Weights of a small GPT-style language model, trained from scratch on English Wikipedia: vocabulary 512, 2.26M parameters.
Each number is 128 + 32 x the weight over its row's rms, rounded and kept within 0 to 255. Layers, rows and columns count from 0. The size above them is the row's rms in percent of the matrix's.

# layer 2 MLP down (transposed), 512x128, rms 0.122, rows 35-59, columns 0-63
size [ 98  98 109  99 104  96  96  94 101  96  92 103  97  93  94  93 104 102  98 109 105  99 101  97 102]
[[174 102 221 111 161 131 135 112 114 146 127  45  69 134 172 168 109 128 116 121 137 106 101 150 110  93  81 109 127  98 142 173  29 103 167 122 135 138 139 123 134 175 106 133  84  77  96 181 127 142 135 124 157 100 171 152 120 143 150 147 136 172 135 116]
 [180  78 132  82 129 195 185 160 120 172  98 162  84 122 173 123 192 152 146 154 136  99  90  71 133 106 135  70  81 162 132 111  81  72 154 166 116 110 164  93 112 138  97 105 134 132 170 124 128 116 113 173 141 133 163 101 135 122 150  99  97 150 131 104]
 [ 41 154  50  73 134 139 142 116  93 123 164  99 139 176 148  94 111 110 156 173 172 130 117 144 127  88 142 150 130 157 153 120 105  79 131 109 117 110 108 120 183  95 155 119 129 110 133 128 129 103 145  47 127 144 132 110 104  71 148 101 173 127  75 115]
 [ 63  75 130 137 124  89 139 102 135 184 159  96 110 131 165 143 119  74 185 101  81 141 116  90 107  80 140 137 161 113 131 176  93 111 191 105 120 132 113 173 176 119 171 132  57  76 114 167 102 114  83 112 177 164  86 104  77 132 105 175 106 115  96 113]
 [110 126 114  88 101 133  93 172 112  82 108 146 134 152  93 144 107 114 114 182 163  93 126 109 132 118 116  94 135 108 149 112 147 120 148 165 116 115 117 197 138 150 151 149 154 134 130 137 153 103 207 160 171 124  92 118 176 219 156  94 121 182 116 100]
 [131 117 139 165 117  91 149 153 123 103 117 185 147  82 118 136 119  72 125 103 185 123  92 101 121 126 110 116  77 151 136 105 128 183 128 173 132 120 122  91 109 145 166 133  83 182 142 154 106 190 152 152 187 127 151  83 184 198 115 166 103 122 132 121]
 [ 99 104 110 177 131 157 152  81 117 195 255 111 151 154  88 170 122 125 129 104  86 122 112 132  92 126 149 178 179 137  91 116 157 187 157 110 120 192 110 112 157 158 114 105 143 114 157 138 130 101  77 161 130 129 123 126  75  70  90 140 128 146 135 135]
 [155 138  72 121 107 141  94 107 149 166 112 107 175 133 108 114 125 103 130 133 116 166 110 138 134 142 168 118  97  86  94 154 126  96 126 108 127 129 162 107 133 124  93 147 183 119 132 126 103 122 120 129 117 178 142 148 118 131 193 180 132 148 168 101]
 [112 139 147 136 154  87 143 111 167 147 137 111 106 139 133  98 105 125 110 170 173 100  96 139 120 155 124 158 140  19 111 136 157 145 103  91  97  76 188 173 115 122 135 158 172 150 141 153  88 168 128 205 167  99  90 162  92 135 136 115 131 128 181 157]
 [154  92 129 104 162 137 181  91 151  99 151 133 132 108 114  78 118 148 129 149  32 103 146 125  92 156 151 112  76 110 156 146 132  63 155 138  58 125 101 182 160 185 135 152  95 161 143 124 107 115 120  93 113 141 136 147 107 117 210  86 130 124 138 123]
 [128 132 187 179 110 142 152 144  98 160 152  97 106 163 163 134 121 171 122 105 162 145 167 115 116 141 118 108 163 129  90 175  93 155 157  60 186 157 157  99  63  70 123 166  96 187 145 106 211 145 131 180 149 132 143 136 104 140 150 151 119 177 171 126]
 [ 89 135 140 107  81 176 169 110 160 162 195 112 132 130  45 168 153 139 123 142  81 114 110  67 137 153 118 137 130 139 157 171  61  97 140 116 128 210 163 123 115 209 125 164 111 138 117 118 100 133 110 147 167  97 151 110  95 106  73 174 198 140 187  94]
 [219  90 232 121  91 129 178 150 181 203 153 113 137 153 131 146 130 111 150  72  82 101  99 110 140 188 122 175 154  84 127  99 117 104 172 135 108 168 124 136  85 132 135 159 127 103 138 171 137  83 116 133 172 121 139 123 135 134 115 140 185 149 137 172]
 [169 121 116 183  94  87 104 104 193  82  98 148 187 134 118  99 112 102 147 112 137 106  98 138 123 130 129 158 111 115  90 141 154 140 116 163  74 129 115 187 112 124 124 158 152 171  37 121 129  65 158 171 115 184  97 184 133 139 131  83 108 133 162 127]
 [152 179 133 152 192 141 170 147 111 130 117 126 154 181 109  51 148  96 130 146 140  67 143 117 103 143  66 115 124 106 154 129 105 135  70 130 103  95 148 138 167 109 119 147  86 121 167 108 102 145 116 127 106 143 150 117 141 117 133 129  91 156  97 106]
 [200  97 171  72  66 154 132 132 121 120  88 125 213 133  62 106 118  85 113 133 129 180 179 155 148 124 118  69 156 144  98 120 144 120 145  69 121 100  87 119 124 126  81  86  96 185  92 100 154 139 129 160 206 176 101 124 138 175 124 221  84 124 102 144]
 [172  41 185 137 148 129  67 110 118 164 137  96 136 123  81 122 145 101 105  84  93 141  86  87 123 151 162  94 151 126 125 108 207 158 157 121 124 108  90  50  82 148 142 101 102  75 132 105 117 137 165 127 154 129  44 107  95 170 141 121  42 161 133 150]
 [131 123 100  92 119  65 103 164 105 187 153  96 136 115 105  55  72  89  82 162 117 115 113 131 144 100 137 154 109 131  89 151  83 178  85  81 117 119 121 106 117 106 105 143 167 182 175 152  62 166 197 140 124  85 170 174 128 139 101 158 171 118 119 127]
 [127 112 166  52 142 106 139 101 137 143  96  86 114 101 161 111 110 156 154 127 167 112 106 107 127  66 121 124 117  33  99 134 192 168 198  90  87 121 127  11 146 149  97 147 125 120 138 148 121 159  82 143  84 159 125 154 147 143 183 119  79 146 145 135]
 [143  88 147 149 100 104  97 155 166 100 100 136 103 110 160 148 152 153 171 150  61 141 180 113 148 110 142  99  89 172 128 125  81 101 153 169 113 120  83  97 114  80 112 116 146 187 145 112 130 139 110 126 138 116 154 152 133 116 176 139 123 138 103 145]
 [136 101 126 143  78 146 103 167 115 132  98 116 124  86 206 141 159 145  96 167  76  56 142 111  89 145 165 184 109 110 141 152 129 115  83 175 115 167 128 177  82 151 198 176  84 112 118 109  95 146  52 140  86 133 129 122  82 121 131 114 162  78 176 118]
 [160 107 135 110 141 149 148 186  98 144 188 148 134 120 136 125 152 182 144 134 187 121  88 142 107  98 110 111 183 115 170 150  95 110 111 155 113 176 126 210 134 133 151 115  81  74  76 121 144  49 155 105 121  95 143 133 116 136  90 106 161 137  82 131]
 [ 86  87 139  97 181  84  96  52 132 145  82  62  76 144 116 125  70 109 136 169  87 108 142 164 148 129 146 144 149 113 151 156 105  89 157 113 139 157 103 105 152 108  96 136 135  80 175 136 101 106 122 101 162 121 118  89 141 115 181  80 101 188 112 128]
 [176  80 149 116  75  48 117 114 131 192 147 156 165 137 105  56 122 117  96 100 126 106 112 133 181 100 105 118 133  74  97 152  81 141  98  94  84 116 125 118 101  99  88 127 134 133  74 140  74 165 181 115 141 112 117 131 210 152 105 137 135 117  96 160]
 [124 128 113 144 126  90 132  86 174 135 134  69 150 132  76 155 114 148 164  58  94  88 100 140 112 174 111 131 171 121 125 108 109  69 124  98 160 130 110 161 110 130 109 146 119 218 102  51 121 111 114 122 167 112 106 105 169 123 153 115 109 117 165  69]]
# layer 2 MLP up, 512x128, rms 0.133, rows 36-59, columns 0-63
size [ 94 110  98 103  99  99  97  99  99  91 100  97  94  89  90 103 102  99 107 108 101 100 100  98]
[[113 193  93 142 128 121 114 101 123 111 162 107 145 184  93 128 123 128  74 152 159  48 148 110 128 182 117 123 157 147 115 134 137  79 119 114 104 122 122  94  67 105 139 167 169 136 124 117 144 161 137 188 123 161 111 109 118 134 115 117 112 162  97 121]
 [ 97 113 108 114 208  85 144 111  73 142 114 111 102  88 122 151 177  50 170 100 128 122 136 128 129 144 120  97 137 124 118 115 109 122 127 147 143 129 175 133 152  79 131 158 136 171 111 146 130 136 170  93 178 192  91 109 145  95 100 139  91  87 193  36]
 [ 62  84 105 138 128  54 189 151 111 165 106  93  83 178  88  91 173 149  93 109 138 176  95 126 127 101 123 128 124 104  91 135 159  85 130 164 143  68 147 111 122  65 117 166 168 137 141 144 152  59 127 115 110 181  77 156  86  71 141 139 105 121 171 117]
 [ 86 119 137  87  91 127 154 161 169 162 130 167 137 146 190 182 125  88 133 104 185 142 163 100 152 151 114 139  58 116 123 103 108 117 108 155 127 167  98 115 172  78 136 116 163 134 141 154  69 132 112  91 175 183 150 125 137 132 119 100 108 130 202  73]
 [123 154  91 120  83 109 159  54 106 148 147 130 118 132 146 137 134 120  83 120 140 103 117 137 128 156 134 121 124 153 116 141 112 118 149  79 105 112 107 116  98 151 148 157 116 158 118 134 178 131 174 147  90 170 172 154  59 140 136 124 104  53 193 137]
 [124 132 108  91 192 132 129 134 146 110 122 150 104 122 113 164 138 113 128 168  99 187 201 163 141 150 109  72  75 105 126  96 190 102  74 116 120  69  84 127 102  94 165 109 137 124 111 196 105 127 141 114 102 122 144 110 105  75 146 186 114  99 108  72]
 [122 142 147 149 114 123 129 125 151 141 179 111 147 113 191 104 142 106 125  48 141 118 163 172 145 134 119 167 116 105 138 153 121 144  61  89 108 108 122 125 118 146 108 136  71 122 152 133 191  89 140 112 193 108 190 169 162 146 112  77  79 111 151  83]
 [ 95 108 164  76 140 172 124  90  95 145 164 126 148 100 143 163  66 120 151 178 168 138  54 131 179 145 126  91 139 113  85  67 142 126 134  82 140 135 110 101 157  83 168 137 163 125 156 160 133  79  81 120 127 119 162 118 182 130  99  78 106 143 186 131]
 [ 75 124  99 109 106 112 146  66 157 138 138 136 107 166 116  96 117 103 110 160  92 110 160 100 126 151 113  76  97 118 134 116 133 165 151 141  99 119  55 128 110 115 171  76 145 148  60 161 126 135 104 127 135 123 114 116 129 136 175 119 149 137 114 138]
 [ 83  94 117 110 121 122 153  97 131 100 163  75 106 159 119 205 192  78  68 147  74 127 126 183 103 192 150 117 117 122 120 147 165 159 149 102 137 138 149 131 130 125 134 118 136 105  67 126  86  87 123 137 207 133 126 111 117 108  94 125 122 160  93 172]
 [139  92  90 110 167 141 174 117 153 103 151 170  73 108 125 106 138 137 139 132 157 113  92  96 132 181 117 136  86 117 140 181 138 145  97  96 115 153 134 137 108  49 152 126 171 159 100 121 123 123 169  84 128 130 143 125 151 191 101  93 114 138 143 123]
 [135 179 136 127 115 173 145  96 148  48 136  92 138 166 157 127 107  87 122  90  85 161  97 119 109 126 122 156  70 131 171 104 116 152 123 111 118  74 181 104 103 105 165  74 159 129  77  89 144 155  97 129 144 130 104 113  68 148 153 144 148 155 126 153]
 [109 185 112 123  94 134 163 109 171 164 142 148 141 128 159  89 146 136 136 116 112 135 101 199 145 180 136 105 146 126 173 179 174 172 168 136  74  98 159 133 158 115 122  63 108 100 115 111 126  95 105 103 123  58 141 108 127 184 114 157 161  64 150 126]
 [108 144  95 106 140 174 109 127 134 108 163 194  99 134 205 130 184 112  97 105 120 155 163 138 111 117  78 167 111 145 167  92 110 190  64 110  67 108 165 112 111 120 130  84  88 105  99 131  61 122 124  94 116 102 136  86 161 148 138  57 126 115 161 121]
 [106 194 121  52 163 103 152  88  82 154 145 122 124 181 124 140 162 117 151 171  93 128 124  77 144 128 150 155  92 114  90  91 164 137 163  94 133  74  84 118 140  82 151 131 120 138  86  73 102 113 127  85 166 153  96  89 119 103 110  72 174 122 113 137]
 [ 87 147  79 165 131 159 149 102  78 109 140 190 130 132 149 151  88 101 111 111 114 160  65 105  91  53 168 132 129  82 163  86 162 103  61 128  95 177 124 115  90 141 128 143  90 131 113 162  72 128 142 117 173  81 183  84 139 108 112 168 148 128 145 162]
 [ 99  77 120 178  77 123 143 139 175 162 167 137  44 132  84 157  82 137  72 140 187 158  95 111  91  74  90 136 116 163 113 146 148  89 125 140 115 125 142 104 118 179 119 126 161 130  97 132  92 146 122 124 117 131 149 136 130 133  56  76 156 124  71 123]
 [ 80 166 129 137 142 147 153 123 150 148 103 138  77 165 133 120 111 123 113  99 155 144 108 129 123  92 150 129  96 150 163 150 165  68 163 106  70  37  92  79 194 127 159 134  62 206  92 111 129 110 148 129 175 139 103 138 153 119 142 126 143 109 139 160]
 [ 61 171 117 139 126 110 157  99 168 129 130 152 134 174 197 147 189 100 112 150 104 184 126 164 157 173 126  92 152 131 101  62 139 154 124  92  75 132 174 137 121 150 119 143 162 117 122  96  70  75 109 149 201 127 136 168  88 167 147 160 161 112 146 143]
 [134 173 116 101  89  82 153 146 100 142 143  79 108 174 115 125 164 101 111 178 161 152  82  69 130 223 132  87 125 100 145  82 127 158 101 141  83  97 123 138  97 151 110 105 144 157 115 160 136 122 111 122 108 134 172 175 140 157 157 165 109 133 136 182]
 [144 228 129 140 141 128 215 116 138 112 155 142  81 207 153 185 148 148 165 175 108 107 161 103 160 100 157 115 136 105 178 166 136 149 117 108 164 120 165 102 144 131 127 105 162 164  89 158 118 118 182 123 118 178 168 126  89 148  95 147 177 125 172 127]
 [129  96  46 141 189  99 125  81 127  77 138 103 138  95 175 173  77 101 130 124  75 151 164 164 119 196 109 126 155 114 124 170 174 124 190 158 146  84 105 140 154 140 122 141 159 128 114 138 132 153 125 103 171  81  97 110  78 122 109 173  86 133  86 168]
 [118 122 140 175  80  51 143 128 160  88 161 110 112 123  75 175 161 110 144 116  98 108 112 136 171  88 122 141  95 126 121  98 187 145 118 142 133 131 158 167 118 117 106 129 126 148 135  80 119  95 105 141 136 101 155  93 112 185  80  95 142 146  96 153]
 [102  70 135 131 180 154 103 106 186 127 132 113 160 155 138 141 133 147 166 132 153 193 149 104 141 150 116 120  81  56 136 136 125 172 152  85 138 137 114 144  94 130 151 149 206 179  84 124 104  97 171  78 178 148 140 180 123 157 127 116 134  96 128 126]]